Part of a small language model's weights.
Size: 9 layers, width 160, 2 heads of 64, vocabulary 1487.
Architecture: RMSNorm before each block, rotary positions, no biases in attention or MLP, untied embeddings, normalized queries and keys, capped logits.
Training: a variant of Adam for these matrices, 156M tokens, 4746 steps.
Each number is 200 + 40 x the weight over the matrix's rms, rounded and kept within 0 to 999. Layers, rows and columns count from 0.

# layer 2 MLP up, 576x160, rms 0.097, rows 131-152, columns 0-159
165,177,286,167,189,214,199,225,191,301,224,213,240,204,213,266,188,169,259,208,226,178,195,245,216,156,142,248,280,195,242,177,135,233,250,196,160,161,140,246,248,104,191,261,269,207,142,162,215,260,160,164,248,215,208,106,139,107,178,225,164,156,203,202,163,246,204,205,162,200,189,155,214,248,224,217,144,178,222,174,222,174,178,188,211,150,220,240,188,166,254,176,203,197,254,185,160,243,178,112,142,216,259,217,217,265,188,243,250,179,214,193,159,242,193,133,256,254,277,184,156,204,201,228,218,230,167,227,238,169,170,199,229,286,198,227,186,235,160,177,324,214,234,176,120,307,144,196,226,204,194,166,194,225,182,194,241,288,199,234
190,222,141,158,232,205,190,170,209,225,147,164,190,201,247,152,160,147,193,196,135,156,256,218,259,178,222,180,160,237,246,245,170,179,178,101,219,155,172,252,176,95,173,237,238,190,151,200,205,234,199,153,209,194,250,216,247,209,263,166,284,301,193,146,122,238,153,182,94,183,208,209,254,214,277,143,210,293,166,196,169,178,125,105,226,169,207,193,167,136,135,194,209,171,247,229,188,150,177,146,155,245,174,124,304,139,227,220,271,201,132,212,145,193,230,147,175,227,188,195,150,171,128,184,169,206,215,179,263,215,183,216,244,220,242,191,154,235,173,170,174,239,244,171,179,179,184,149,173,211,226,217,209,130,271,271,252,165,276,108
181,182,258,252,162,135,214,166,250,220,170,229,274,238,146,203,160,255,246,214,207,164,152,283,239,211,184,176,268,176,149,206,267,168,211,168,148,163,149,208,227,194,165,158,246,192,174,207,187,251,200,128,241,135,113,177,269,218,217,146,284,178,165,159,167,165,163,199,217,205,190,168,143,248,194,135,235,196,214,192,252,230,217,238,170,260,278,171,265,218,192,261,160,181,161,235,197,179,191,115,214,242,218,172,156,225,185,214,170,243,205,156,190,246,197,258,171,237,218,146,171,269,130,220,210,261,212,155,193,199,163,140,173,190,146,189,177,152,176,151,244,190,144,241,120,211,157,195,221,253,118,217,184,186,252,243,151,229,184,165
202,249,196,188,130,243,237,192,242,171,237,215,240,125,188,150,233,146,264,193,139,188,285,174,224,176,210,224,170,195,229,205,115,189,178,185,227,231,159,241,165,225,195,203,163,206,204,180,208,231,179,199,227,161,237,179,250,189,170,187,191,176,265,172,189,145,170,139,230,189,157,242,219,255,242,224,226,224,190,169,230,176,220,212,281,199,171,160,267,136,213,215,193,213,141,273,178,199,130,199,132,228,236,247,193,212,180,184,153,215,162,219,164,193,188,221,269,205,265,228,200,232,257,203,247,120,157,148,134,187,165,224,178,242,169,188,218,202,163,216,206,145,148,148,158,219,203,247,295,208,126,179,117,187,255,160,287,221,218,206
138,212,169,236,142,180,229,177,133,208,204,194,236,207,188,211,187,180,197,253,218,238,227,165,261,187,135,174,278,231,226,208,249,208,212,170,178,207,250,199,212,108,197,172,241,230,227,197,235,216,234,205,162,167,183,203,211,227,205,251,180,168,270,201,183,252,189,183,271,227,157,183,131,206,177,237,224,174,179,212,227,167,166,211,240,180,204,164,127,163,208,215,218,219,190,199,170,212,220,210,246,203,190,200,273,188,157,156,166,238,144,192,245,194,178,202,204,175,120,176,245,204,205,190,222,172,184,220,140,164,171,144,191,243,257,184,148,226,244,149,253,236,189,191,197,156,184,226,174,189,155,157,192,200,232,228,192,149,152,132
202,199,242,213,223,207,216,245,151,240,217,142,169,189,178,208,249,135,208,216,165,176,210,148,146,192,179,184,235,220,171,247,216,181,253,211,195,139,213,167,206,248,163,232,210,243,179,161,205,221,156,223,217,220,144,196,157,274,158,152,200,209,174,240,165,142,273,192,209,261,207,161,170,256,249,193,158,230,223,210,161,257,228,163,230,154,164,181,263,171,167,235,142,193,195,192,204,157,178,172,186,160,191,186,195,170,253,181,214,166,200,156,222,204,172,253,237,193,258,197,219,191,178,304,211,146,192,202,220,137,178,135,179,155,141,207,138,227,199,242,181,253,200,195,202,216,216,234,194,249,159,214,182,162,162,257,227,174,285,184
174,172,145,166,224,143,165,269,186,228,218,218,149,158,142,203,203,124,129,236,217,252,177,171,152,262,190,213,179,258,251,217,215,183,285,197,173,244,204,193,241,154,190,139,255,209,181,186,231,230,162,127,254,168,167,132,179,244,137,230,203,211,137,155,183,141,213,123,159,197,149,225,238,261,272,235,152,158,241,209,305,256,238,241,131,250,231,168,248,225,218,93,187,195,209,187,184,208,187,219,170,204,190,287,226,165,230,134,160,201,227,130,183,133,186,261,233,211,186,251,231,225,177,209,144,181,215,226,267,190,135,131,161,263,211,149,207,274,209,271,254,181,199,150,178,145,131,123,238,193,176,250,141,154,248,271,257,198,253,146
231,160,254,203,271,220,165,193,174,180,234,178,181,150,207,299,233,173,167,191,193,156,256,183,246,216,277,145,223,212,160,184,211,167,195,183,140,246,141,254,268,195,184,167,258,195,117,212,203,222,209,210,209,227,188,218,157,229,164,220,217,238,237,197,181,131,153,162,212,243,179,168,181,266,159,234,167,217,160,250,218,184,187,210,217,220,215,226,222,186,237,219,224,214,253,169,155,228,216,142,172,230,175,222,203,242,104,214,132,212,164,159,213,253,186,197,206,171,180,192,201,210,178,166,243,165,191,166,210,249,199,236,176,209,145,159,184,212,198,103,185,172,197,150,293,239,190,169,246,246,129,189,118,253,215,233,196,172,227,164
169,239,164,252,148,200,154,194,197,215,150,258,219,187,177,226,216,141,200,304,227,233,211,206,193,298,162,250,254,275,168,263,181,199,208,175,138,247,224,194,170,191,239,191,240,236,126,139,243,245,183,192,204,157,157,278,234,268,215,144,147,255,212,206,156,199,206,139,279,238,257,115,189,265,176,149,193,169,194,192,159,244,180,193,184,146,133,111,154,220,168,138,197,237,241,173,221,160,148,192,202,181,220,235,173,178,225,220,174,131,290,144,242,227,236,196,141,261,287,160,221,197,142,225,171,201,266,193,162,107,99,165,159,240,245,202,173,158,113,233,142,181,121,141,218,217,253,135,213,207,204,229,201,125,155,247,241,192,187,210
191,205,147,212,214,208,142,261,149,274,254,199,164,248,172,84,214,156,192,200,208,239,156,185,219,178,265,209,209,207,155,235,175,256,177,140,170,199,150,215,150,204,127,151,236,177,205,196,139,246,271,188,313,201,135,242,84,209,214,209,252,246,253,177,141,92,158,164,153,246,182,146,252,239,290,203,222,263,190,177,253,188,155,140,209,194,183,260,169,199,227,125,162,219,237,194,164,173,103,206,120,272,201,237,246,150,172,190,231,188,262,123,212,136,233,152,213,235,197,227,216,200,205,229,148,136,201,162,218,176,160,209,246,264,234,247,193,264,236,177,213,160,214,198,162,220,161,148,172,252,225,199,283,180,234,279,299,201,138,113
147,205,150,175,309,154,230,244,210,205,132,183,150,191,173,162,197,208,161,180,241,137,201,104,169,195,186,202,221,187,245,181,299,112,192,183,158,207,168,183,217,101,166,160,225,128,131,222,200,239,149,157,275,191,173,159,239,288,261,123,195,204,188,221,146,169,228,240,272,185,190,195,181,231,160,240,210,223,238,191,134,224,182,239,187,192,176,219,291,250,215,196,203,242,170,207,196,248,107,204,177,206,212,231,246,224,265,290,225,177,228,220,246,133,90,212,169,183,243,163,146,201,223,204,255,148,190,194,181,181,103,194,174,257,216,197,175,178,240,180,237,257,231,181,301,115,185,143,165,146,208,170,218,232,300,286,265,241,169,215
216,234,190,171,146,220,268,230,232,228,159,145,203,191,290,200,144,130,157,266,205,213,143,224,157,250,167,184,194,242,215,192,202,271,206,180,158,123,150,280,250,174,184,220,209,163,202,218,223,219,176,172,271,240,224,228,235,214,261,212,238,195,212,264,179,241,170,148,189,113,201,223,194,255,236,256,236,192,186,183,249,193,70,176,177,150,193,199,199,208,226,119,136,186,187,206,115,168,150,244,215,285,210,246,159,197,184,173,193,217,239,207,182,229,212,168,229,206,155,160,157,173,182,284,184,186,193,200,234,173,150,228,224,233,173,217,174,203,229,183,225,200,205,291,252,181,206,189,190,251,217,181,249,123,253,202,206,256,144,216
195,203,200,194,300,184,209,237,253,209,210,239,216,213,209,235,208,188,228,162,169,171,226,168,196,223,220,110,280,181,181,251,230,168,216,207,179,253,164,217,190,197,152,184,169,202,178,188,254,255,238,196,217,222,162,238,203,249,210,286,188,247,216,145,174,235,171,202,180,199,230,244,285,252,153,220,240,218,279,188,287,171,198,141,163,183,120,176,293,189,235,115,193,216,243,209,210,199,208,215,189,223,296,201,308,256,109,220,196,184,208,173,163,130,151,299,180,227,226,145,172,149,124,225,232,286,201,166,150,183,155,108,308,159,225,258,198,195,189,252,256,165,174,146,270,184,250,155,168,175,137,192,243,281,247,297,101,150,217,259
156,129,205,177,204,204,223,174,214,244,235,205,178,180,174,173,235,232,163,195,181,245,220,188,187,249,207,211,151,183,198,164,233,222,208,147,209,235,212,225,287,126,146,177,215,160,198,126,254,240,249,160,229,222,108,238,151,210,170,160,166,170,181,204,168,187,202,126,204,212,150,230,238,238,129,177,278,215,156,200,161,227,161,240,142,150,168,199,253,233,218,182,237,195,212,214,183,172,240,228,199,219,163,241,179,164,218,181,251,223,161,168,252,147,176,270,227,192,205,167,130,145,168,224,231,162,178,224,176,111,89,191,180,207,148,175,178,165,265,171,168,275,187,110,147,166,250,134,156,268,199,233,133,230,220,278,173,163,149,75
219,193,215,205,293,179,206,148,198,288,144,191,223,181,261,143,185,201,195,187,226,206,152,101,238,181,284,196,177,222,185,174,229,223,194,153,256,140,193,263,215,100,252,210,235,202,120,258,148,228,288,189,164,180,186,165,201,148,156,229,204,207,196,160,125,229,162,214,146,158,161,153,230,215,143,175,177,252,185,246,200,197,233,163,141,129,251,177,260,210,203,136,164,112,183,158,201,155,209,172,197,226,265,180,222,180,227,174,215,204,166,261,261,236,270,153,149,192,120,156,210,95,159,110,145,188,203,194,256,133,133,154,207,201,218,216,172,211,191,219,207,180,174,184,202,171,178,205,153,187,201,179,207,105,290,320,140,200,211,170
162,211,205,199,158,192,236,181,215,161,186,205,193,165,217,264,235,132,228,249,141,165,183,207,187,204,177,253,205,181,246,198,201,219,230,165,182,214,174,203,177,259,209,260,148,182,213,217,161,225,189,147,193,241,204,154,206,225,185,176,213,170,165,193,163,129,206,148,205,173,224,147,204,213,204,203,130,146,203,219,198,246,164,237,194,207,174,249,215,232,191,213,192,228,218,238,246,245,173,255,232,186,236,158,199,256,172,238,181,178,186,187,298,186,208,185,216,214,210,178,200,161,194,193,190,209,138,147,185,232,163,145,182,190,212,150,198,170,218,229,235,216,141,118,189,159,202,192,230,210,189,141,217,254,200,198,167,185,209,249
197,250,145,155,235,224,252,157,212,211,242,285,209,205,225,177,241,179,153,149,138,150,212,207,172,259,112,167,202,196,144,179,238,125,228,130,233,185,170,194,158,184,182,259,319,203,88,155,229,257,165,214,213,156,198,234,237,240,225,238,173,226,158,166,140,168,179,158,256,185,181,225,193,240,124,213,327,183,198,190,144,289,222,120,257,208,211,255,177,186,191,151,192,226,281,215,220,186,200,223,217,188,261,166,206,199,230,313,210,219,164,141,183,139,136,271,145,187,238,186,194,225,227,166,215,253,140,186,233,182,159,175,161,212,149,239,203,153,187,215,221,204,214,159,201,155,162,232,227,221,193,244,216,249,154,249,166,162,235,189
191,216,214,206,173,188,204,231,182,220,150,198,188,160,257,167,186,193,211,229,222,198,209,172,214,196,192,153,143,217,253,194,193,201,205,173,262,141,138,229,216,173,180,223,202,185,201,200,228,209,200,214,176,171,168,213,211,200,231,261,209,237,183,186,178,236,200,173,202,182,239,189,233,223,176,194,160,217,203,171,241,204,178,212,212,177,207,227,227,226,172,184,234,194,279,183,195,215,232,169,105,146,196,200,235,140,159,272,182,269,236,201,200,178,156,222,218,174,183,217,197,264,206,234,198,193,223,133,215,179,179,165,156,223,167,224,250,225,158,230,246,173,212,251,184,272,219,227,235,162,229,160,233,135,223,220,219,250,210,179
239,219,218,174,156,213,140,213,116,249,203,252,222,181,190,137,217,183,131,306,169,229,248,234,242,194,187,176,183,298,219,162,208,238,290,176,115,256,186,173,192,167,250,252,241,262,209,231,161,234,147,165,103,209,178,210,220,168,246,249,252,219,150,228,155,163,229,124,148,132,273,228,237,245,101,214,196,175,143,211,158,222,206,225,187,190,243,180,179,159,157,171,251,138,245,241,222,146,195,190,225,180,210,223,169,215,223,172,137,180,230,145,127,235,246,184,229,256,246,265,173,241,285,160,216,237,236,244,205,181,156,166,197,194,198,118,198,230,143,211,217,181,110,229,195,196,219,186,195,219,107,258,153,186,229,238,217,214,172,233
202,148,192,147,174,160,218,245,181,205,105,105,209,138,289,171,149,197,297,289,147,192,159,135,212,174,303,146,259,190,140,264,209,190,181,266,210,155,254,248,226,216,180,187,187,208,225,179,156,234,141,144,190,178,208,190,221,211,192,162,246,197,210,153,186,175,174,148,149,254,219,216,227,284,224,191,153,267,192,220,233,204,172,228,161,142,228,137,205,213,164,191,166,143,278,250,173,179,116,198,219,240,179,167,168,112,165,161,150,192,150,167,237,223,169,191,186,189,185,195,147,182,270,218,226,173,171,158,185,252,135,162,227,271,146,191,171,257,276,214,259,144,250,153,148,141,179,184,170,171,178,260,148,183,225,212,190,270,287,189
195,187,152,286,179,199,273,224,183,246,231,199,189,213,233,222,225,194,185,228,250,144,204,235,204,173,230,227,155,263,199,241,122,152,190,197,227,236,247,151,179,220,159,225,183,243,254,191,225,237,95,176,208,212,268,224,252,304,163,180,262,301,229,104,173,214,114,214,160,211,206,232,194,252,164,253,185,157,220,215,219,97,116,169,178,150,184,286,187,237,173,196,197,192,230,151,155,268,202,138,150,223,177,220,194,221,156,148,232,139,171,135,136,242,211,188,239,194,184,186,193,175,170,220,209,212,199,152,193,130,107,216,168,199,254,190,177,234,228,195,334,191,199,203,231,224,161,218,162,236,249,193,173,204,226,245,174,230,210,198
167,268,207,187,210,198,154,158,219,182,181,240,220,198,185,199,145,160,119,210,142,106,181,139,251,167,242,254,238,227,238,170,161,202,211,175,174,136,220,262,198,153,109,165,240,150,115,254,231,252,242,165,212,165,132,221,171,257,187,167,160,188,281,216,159,203,200,223,193,175,165,160,242,222,161,198,192,206,304,164,191,226,154,242,206,204,141,205,166,231,166,149,177,221,277,216,203,197,189,239,112,174,137,213,198,255,189,274,187,189,222,276,186,171,238,198,157,122,256,288,165,266,224,152,257,200,161,292,227,204,108,171,258,255,169,255,199,165,163,119,235,205,267,189,146,176,263,135,137,188,211,217,198,174,216,231,213,220,239,250
# layer 2 MLP down (transposed), 576x160, rms 0.0994, rows 131-152, columns 0-159
196,127,267,270,192,211,194,147,179,184,210,228,148,169,173,171,225,148,186,174,188,173,274,198,183,185,198,206,212,207,273,227,168,157,244,153,121,191,173,220,202,172,217,150,230,194,130,196,229,145,225,143,122,219,193,179,206,165,231,234,230,152,169,266,182,276,186,262,268,213,179,122,219,203,221,119,206,183,222,145,292,174,200,203,205,177,152,233,231,152,176,246,198,185,205,129,204,122,229,210,204,108,154,265,143,226,259,220,206,208,283,155,228,213,198,185,182,273,161,194,236,110,247,210,219,184,173,238,253,194,172,188,184,91,158,233,272,235,215,247,191,192,141,244,168,194,193,158,207,241,155,293,152,231,208,270,145,248,263,177
211,242,171,185,160,169,223,227,225,150,229,183,195,152,243,196,220,211,134,223,199,235,147,205,271,253,186,145,113,310,186,178,156,163,217,189,264,149,278,271,131,282,128,198,119,224,201,243,259,138,185,215,140,211,211,179,207,147,209,227,257,242,230,163,187,170,228,235,177,189,201,235,207,277,170,202,123,139,176,250,190,193,247,180,213,270,202,192,212,244,183,183,172,242,245,240,145,198,244,206,291,195,235,245,210,287,107,171,264,243,145,223,155,302,196,137,233,200,113,215,276,221,164,182,262,212,224,252,213,137,224,262,216,189,215,190,199,237,152,263,167,206,224,224,276,268,203,154,262,149,260,191,230,142,214,207,222,241,225,167
239,178,194,239,224,166,168,141,227,283,266,223,138,238,86,159,227,258,174,250,189,206,193,190,197,158,174,185,246,195,157,197,152,164,135,190,293,202,155,191,225,149,217,248,149,186,209,192,90,90,208,165,276,181,214,246,258,219,242,225,233,244,187,210,192,155,244,138,276,279,260,223,224,193,140,257,221,205,176,130,150,285,201,174,137,221,255,214,172,133,153,148,182,216,110,173,211,185,217,189,266,227,239,224,168,203,226,190,162,210,140,250,185,133,304,152,220,146,185,209,233,214,203,164,200,191,231,199,254,266,151,244,223,175,121,205,175,185,203,193,185,223,254,215,154,203,215,192,160,259,230,201,203,207,233,214,194,248,150,182
161,171,219,224,191,195,228,173,230,246,191,137,228,178,154,210,174,167,213,264,190,173,238,169,212,167,205,243,224,198,206,200,181,197,190,215,233,201,230,211,192,242,242,297,133,181,192,279,182,40,179,275,173,157,200,237,213,194,170,242,113,165,191,189,154,195,184,164,208,260,198,257,134,208,222,166,250,183,194,191,189,245,230,207,188,258,165,187,200,169,181,164,205,229,175,183,222,149,252,205,197,226,218,178,181,173,162,121,208,245,198,240,247,176,242,164,255,187,167,189,197,200,176,131,241,129,174,176,259,232,157,221,236,224,225,302,202,202,170,185,233,199,180,216,181,263,186,176,196,182,147,200,226,207,229,175,277,220,154,248
156,190,147,231,196,237,229,169,160,177,220,193,189,201,204,217,198,155,223,229,222,175,227,190,241,255,154,171,174,229,192,161,201,232,185,172,169,245,206,208,149,181,242,194,135,187,178,246,162,72,238,248,180,215,210,196,184,220,206,277,189,172,214,168,173,299,231,185,194,165,254,223,209,149,217,162,207,136,217,193,168,204,171,224,195,183,187,179,164,200,221,207,187,201,181,217,199,142,186,174,285,168,230,236,170,189,181,104,233,159,198,161,220,147,179,223,223,155,180,226,324,229,193,181,180,172,181,249,178,173,179,143,201,185,224,222,174,210,206,220,227,201,193,170,147,183,199,242,184,195,203,166,179,258,198,186,159,171,188,216
291,134,277,221,181,200,215,162,212,204,169,143,176,236,235,238,257,173,211,204,181,213,159,211,190,183,191,158,234,146,91,316,201,224,201,219,202,198,190,189,187,243,211,147,153,179,201,159,184,102,215,233,127,265,183,185,203,218,219,210,171,201,232,161,295,156,178,130,211,245,246,189,224,160,154,211,115,214,169,234,141,222,186,97,214,190,186,184,256,173,163,128,163,195,159,173,196,144,135,168,215,242,194,236,246,177,170,170,213,186,190,175,197,206,163,173,258,195,189,227,221,195,216,178,234,233,178,198,161,230,268,211,191,180,161,288,137,167,200,212,197,239,178,200,198,210,209,216,214,112,247,251,202,209,214,175,204,178,156,180
172,207,210,163,213,232,227,204,188,212,206,183,263,250,309,113,183,227,213,125,239,150,273,208,289,191,138,210,216,209,208,235,276,180,215,149,181,250,157,209,204,243,173,155,245,178,180,144,198,132,204,113,233,177,123,214,154,139,220,176,213,144,203,215,70,151,242,214,276,223,178,238,257,205,223,188,217,238,201,173,248,224,145,220,183,209,209,188,155,128,131,179,142,139,217,227,178,75,193,255,232,193,189,250,203,325,176,201,192,240,214,156,214,169,193,117,218,195,216,258,220,195,231,124,233,139,210,196,230,199,247,187,164,242,196,233,262,214,175,180,167,212,207,218,235,218,172,280,174,212,203,164,218,181,172,225,219,143,185,195
225,202,225,220,257,187,194,209,271,165,237,242,217,193,206,205,178,191,208,224,194,209,187,139,179,235,244,111,200,166,194,188,205,244,204,159,277,195,191,214,262,206,200,222,270,269,231,190,170,209,221,256,228,196,160,217,220,135,178,250,202,194,135,253,212,228,186,190,268,161,235,206,187,139,192,164,198,202,216,227,179,274,190,159,228,130,265,243,185,174,207,221,243,232,260,191,206,169,176,216,182,233,213,167,204,177,201,187,167,219,183,169,213,162,271,188,163,199,180,183,277,143,145,241,192,180,197,176,242,220,382,173,210,178,256,214,197,175,256,260,223,197,185,216,205,185,181,188,279,151,209,197,174,201,242,255,150,254,190,256
182,220,171,130,204,159,181,247,204,177,191,306,200,161,236,190,87,140,172,132,176,153,296,207,154,238,224,185,220,177,161,201,141,228,102,213,233,124,217,158,204,169,186,167,247,140,229,208,243,144,156,272,175,207,174,218,200,204,152,213,135,204,217,135,189,182,222,219,201,172,244,160,163,195,199,270,240,141,188,161,83,142,239,255,239,251,140,222,96,259,205,217,175,177,257,226,177,211,235,260,146,246,163,262,169,195,135,178,211,205,210,227,197,74,159,176,213,217,183,219,160,229,140,207,162,242,172,267,229,215,177,169,192,251,256,163,193,193,240,129,151,247,185,200,190,189,194,299,135,165,256,247,221,211,172,199,219,234,230,183
209,173,176,144,214,207,139,186,190,273,189,180,268,193,223,83,227,232,141,236,185,226,272,226,245,260,200,263,234,169,173,289,174,302,175,162,195,218,112,185,194,185,142,229,164,299,189,152,207,184,225,269,309,186,209,163,218,166,250,186,238,234,165,174,223,273,152,211,238,163,180,227,210,188,227,184,145,176,180,213,188,271,201,192,240,228,210,234,176,225,207,229,242,186,234,189,114,227,179,212,217,120,261,182,201,227,148,157,217,198,222,201,267,203,191,115,193,228,179,255,241,137,286,239,178,278,258,302,216,211,130,224,218,223,140,186,182,266,183,181,204,193,175,253,209,256,135,175,232,220,208,225,235,264,265,231,178,231,107,242
136,115,161,217,234,113,176,222,263,140,97,253,215,121,191,220,263,178,198,205,259,295,206,181,203,220,151,209,231,160,181,150,184,95,182,226,165,259,216,234,253,183,149,194,154,179,219,122,157,129,173,216,210,213,185,50,231,188,240,280,206,163,220,211,158,256,157,227,234,141,179,183,218,135,200,190,155,227,264,203,216,198,233,163,181,232,225,163,208,280,254,236,187,149,123,146,262,194,133,228,257,136,238,174,243,203,236,251,215,213,177,245,221,251,195,166,151,217,115,167,234,183,114,172,79,208,185,149,248,235,200,230,191,189,190,161,245,207,180,147,216,198,161,206,187,208,148,227,191,194,183,208,191,250,181,192,214,180,223,136
238,215,236,191,188,180,150,199,209,239,239,203,249,153,242,235,146,192,149,206,196,244,218,275,177,193,149,160,136,259,225,225,182,233,163,263,219,148,164,233,173,182,214,236,164,213,186,224,186,25,224,168,271,230,208,192,115,235,251,225,241,191,214,170,237,174,215,160,193,114,220,242,168,221,204,179,211,151,202,241,178,212,242,164,266,210,219,200,229,220,198,175,125,226,203,243,169,182,145,276,146,226,272,187,224,197,207,129,145,191,257,184,193,216,181,148,204,190,240,216,242,149,204,256,203,248,264,189,209,204,195,162,181,146,208,200,222,170,259,159,162,231,219,295,230,212,216,170,135,159,198,169,201,197,308,166,240,202,150,204
184,264,241,229,234,242,168,141,220,211,193,179,189,152,183,235,233,260,137,191,204,259,204,177,177,188,192,238,184,172,235,304,205,194,146,205,269,213,236,237,196,172,178,261,187,195,148,183,225,164,82,227,177,237,131,187,240,154,233,194,274,53,259,188,227,205,251,195,161,201,168,202,182,169,153,166,192,220,175,231,206,130,266,92,228,195,279,77,194,231,245,163,240,223,260,159,251,193,171,124,214,257,253,205,225,199,151,200,247,230,166,136,132,180,180,163,223,229,173,163,266,164,191,211,211,173,237,110,168,191,203,298,222,257,145,299,200,295,196,245,210,212,230,212,276,137,255,184,159,165,158,231,247,253,177,183,200,176,264,195
180,151,217,147,181,225,199,199,259,239,215,247,172,280,168,188,261,189,237,191,161,226,142,223,235,233,197,165,214,239,183,211,254,179,208,183,177,211,166,179,100,185,149,176,251,210,194,199,256,179,259,192,155,318,193,194,166,152,275,165,268,177,130,257,189,209,211,275,232,165,151,161,127,121,229,193,201,235,126,246,180,146,243,167,216,190,232,191,222,215,103,187,174,190,195,163,190,226,257,158,248,157,172,234,186,212,232,188,225,210,203,165,186,128,119,159,181,221,226,198,131,243,181,237,208,135,160,237,212,128,95,241,155,132,125,184,180,194,146,182,198,212,284,158,203,158,247,203,244,270,187,194,110,182,175,270,202,183,181,204
188,230,120,192,167,133,260,212,191,123,190,290,215,142,212,206,228,220,137,146,205,176,166,222,243,214,185,179,201,171,149,156,159,173,221,240,200,179,176,140,205,224,184,188,120,138,211,107,242,130,177,276,195,258,183,150,203,130,196,199,284,238,265,252,162,192,206,187,221,197,224,91,184,207,244,169,178,233,225,222,145,232,194,260,204,111,192,198,194,90,219,318,260,186,165,173,194,275,265,250,202,203,190,205,177,167,102,202,297,227,251,175,127,239,205,169,200,224,150,279,220,205,151,277,162,192,208,179,198,190,131,186,259,164,222,243,291,179,225,287,147,261,250,116,262,180,202,205,161,249,238,160,233,216,159,261,156,243,143,208
192,197,205,184,170,221,144,185,173,152,239,225,215,212,178,194,195,232,231,262,183,257,204,182,146,122,148,196,263,160,129,133,183,161,240,220,240,229,181,223,179,169,201,233,150,197,192,257,186,133,222,232,206,178,212,210,200,197,196,243,165,230,197,169,203,137,159,180,203,177,212,247,179,180,230,186,206,245,206,224,154,207,232,214,136,212,247,273,209,224,171,227,231,178,215,194,190,190,183,198,242,275,187,273,298,223,166,261,149,171,222,200,182,116,209,240,238,256,220,200,170,238,207,212,218,239,218,210,278,171,157,227,221,222,246,180,165,202,154,203,247,181,148,172,242,180,222,241,155,186,145,208,211,221,215,208,170,157,226,166
193,177,93,185,194,162,254,200,213,162,199,198,166,163,106,180,280,202,241,130,181,161,147,151,177,117,119,167,146,153,217,118,262,183,162,207,207,180,305,144,134,242,201,225,189,206,200,171,154,205,236,278,269,193,278,220,211,242,247,193,197,138,168,207,253,232,109,198,257,203,246,187,224,175,134,166,219,163,271,171,181,211,222,120,212,199,155,192,151,238,323,187,233,233,154,281,180,120,216,180,209,219,178,170,223,249,176,166,220,140,182,161,233,169,202,235,245,239,201,229,230,256,186,147,167,248,171,194,188,201,299,173,239,212,174,184,279,191,207,170,163,166,231,191,225,210,203,225,171,180,244,200,251,268,265,170,173,205,263,215
148,194,261,153,222,237,231,230,207,177,250,180,163,189,189,241,229,195,217,242,193,279,158,160,186,172,176,193,287,155,135,131,151,225,204,222,180,212,151,214,165,230,166,206,191,203,168,300,182,123,203,216,214,132,190,224,165,220,212,175,144,171,261,175,228,175,196,216,195,197,218,241,170,227,197,176,224,202,187,184,183,202,146,234,170,180,233,220,207,168,201,196,180,213,151,258,186,196,203,191,198,245,191,167,235,245,217,241,193,194,195,162,215,154,213,184,232,206,251,187,139,247,226,182,178,211,199,234,219,251,205,194,202,195,161,210,173,227,193,211,193,190,182,145,234,145,164,269,177,189,146,172,196,173,233,206,153,195,200,198
212,159,126,218,250,231,252,132,236,271,198,229,242,185,183,157,198,217,155,148,160,189,127,221,202,195,143,225,183,230,253,176,237,150,223,189,203,206,206,257,222,170,212,265,197,160,200,212,194,20,240,297,241,194,199,175,239,193,247,215,248,105,208,242,186,220,213,269,161,232,169,242,197,100,181,241,197,196,191,170,219,223,194,208,183,198,242,215,223,201,201,264,197,229,207,189,239,180,240,175,264,148,212,188,220,287,176,166,196,147,174,242,227,226,108,234,182,235,135,246,209,170,199,154,196,214,276,238,231,184,229,150,138,209,117,191,258,194,198,146,176,214,194,251,242,208,248,177,207,146,192,217,155,196,242,194,245,195,265,174
178,147,186,229,137,239,182,187,240,136,161,218,134,172,203,251,289,181,127,213,159,222,210,183,215,266,106,221,233,267,188,270,251,228,186,206,197,150,221,197,164,228,249,248,194,171,248,146,217,188,258,207,174,233,251,292,290,205,157,273,191,213,281,208,254,174,220,140,217,206,230,207,253,205,234,166,236,185,214,183,211,192,169,201,144,200,253,195,258,174,268,183,156,245,257,280,178,311,242,141,232,258,144,200,285,193,223,247,189,204,200,249,195,144,200,183,167,248,184,199,218,210,231,193,202,210,141,223,276,213,186,98,198,230,170,270,178,267,216,239,209,215,256,152,218,246,289,190,121,207,243,239,230,99,218,245,286,213,188,212
268,219,203,233,172,168,158,113,175,226,159,265,243,221,216,151,210,165,169,189,171,120,184,251,225,243,175,233,171,218,199,194,138,215,155,166,261,192,263,240,204,242,232,256,151,179,220,169,151,55,193,176,170,173,193,195,208,242,187,182,152,171,194,169,252,168,258,123,244,222,228,195,284,234,184,172,169,163,153,245,211,214,182,233,174,276,163,131,167,155,150,213,264,198,142,267,226,199,200,207,216,256,198,243,171,181,165,153,202,226,230,190,132,203,172,211,205,166,235,162,180,140,174,266,142,198,227,180,209,205,234,239,215,176,219,237,148,141,204,150,163,259,214,191,156,173,119,121,168,256,159,271,165,194,186,186,252,262,153,153
152,283,332,132,236,198,176,183,239,173,243,268,130,257,150,179,222,219,211,204,181,174,176,146,159,205,208,236,218,192,301,214,190,252,240,238,258,234,161,244,237,234,220,217,189,244,218,214,213,205,130,211,153,214,225,178,212,214,221,221,168,205,195,188,229,218,173,191,162,181,189,189,193,215,159,217,191,217,127,247,161,211,282,252,105,228,316,247,251,245,203,251,153,194,280,273,289,191,221,172,198,112,191,184,187,227,181,167,249,125,190,247,184,253,226,125,208,171,150,204,182,212,191,213,289,214,142,210,168,174,156,256,238,243,201,185,188,167,155,247,190,212,222,208,284,263,259,113,118,268,252,231,156,245,193,170,193,219,144,199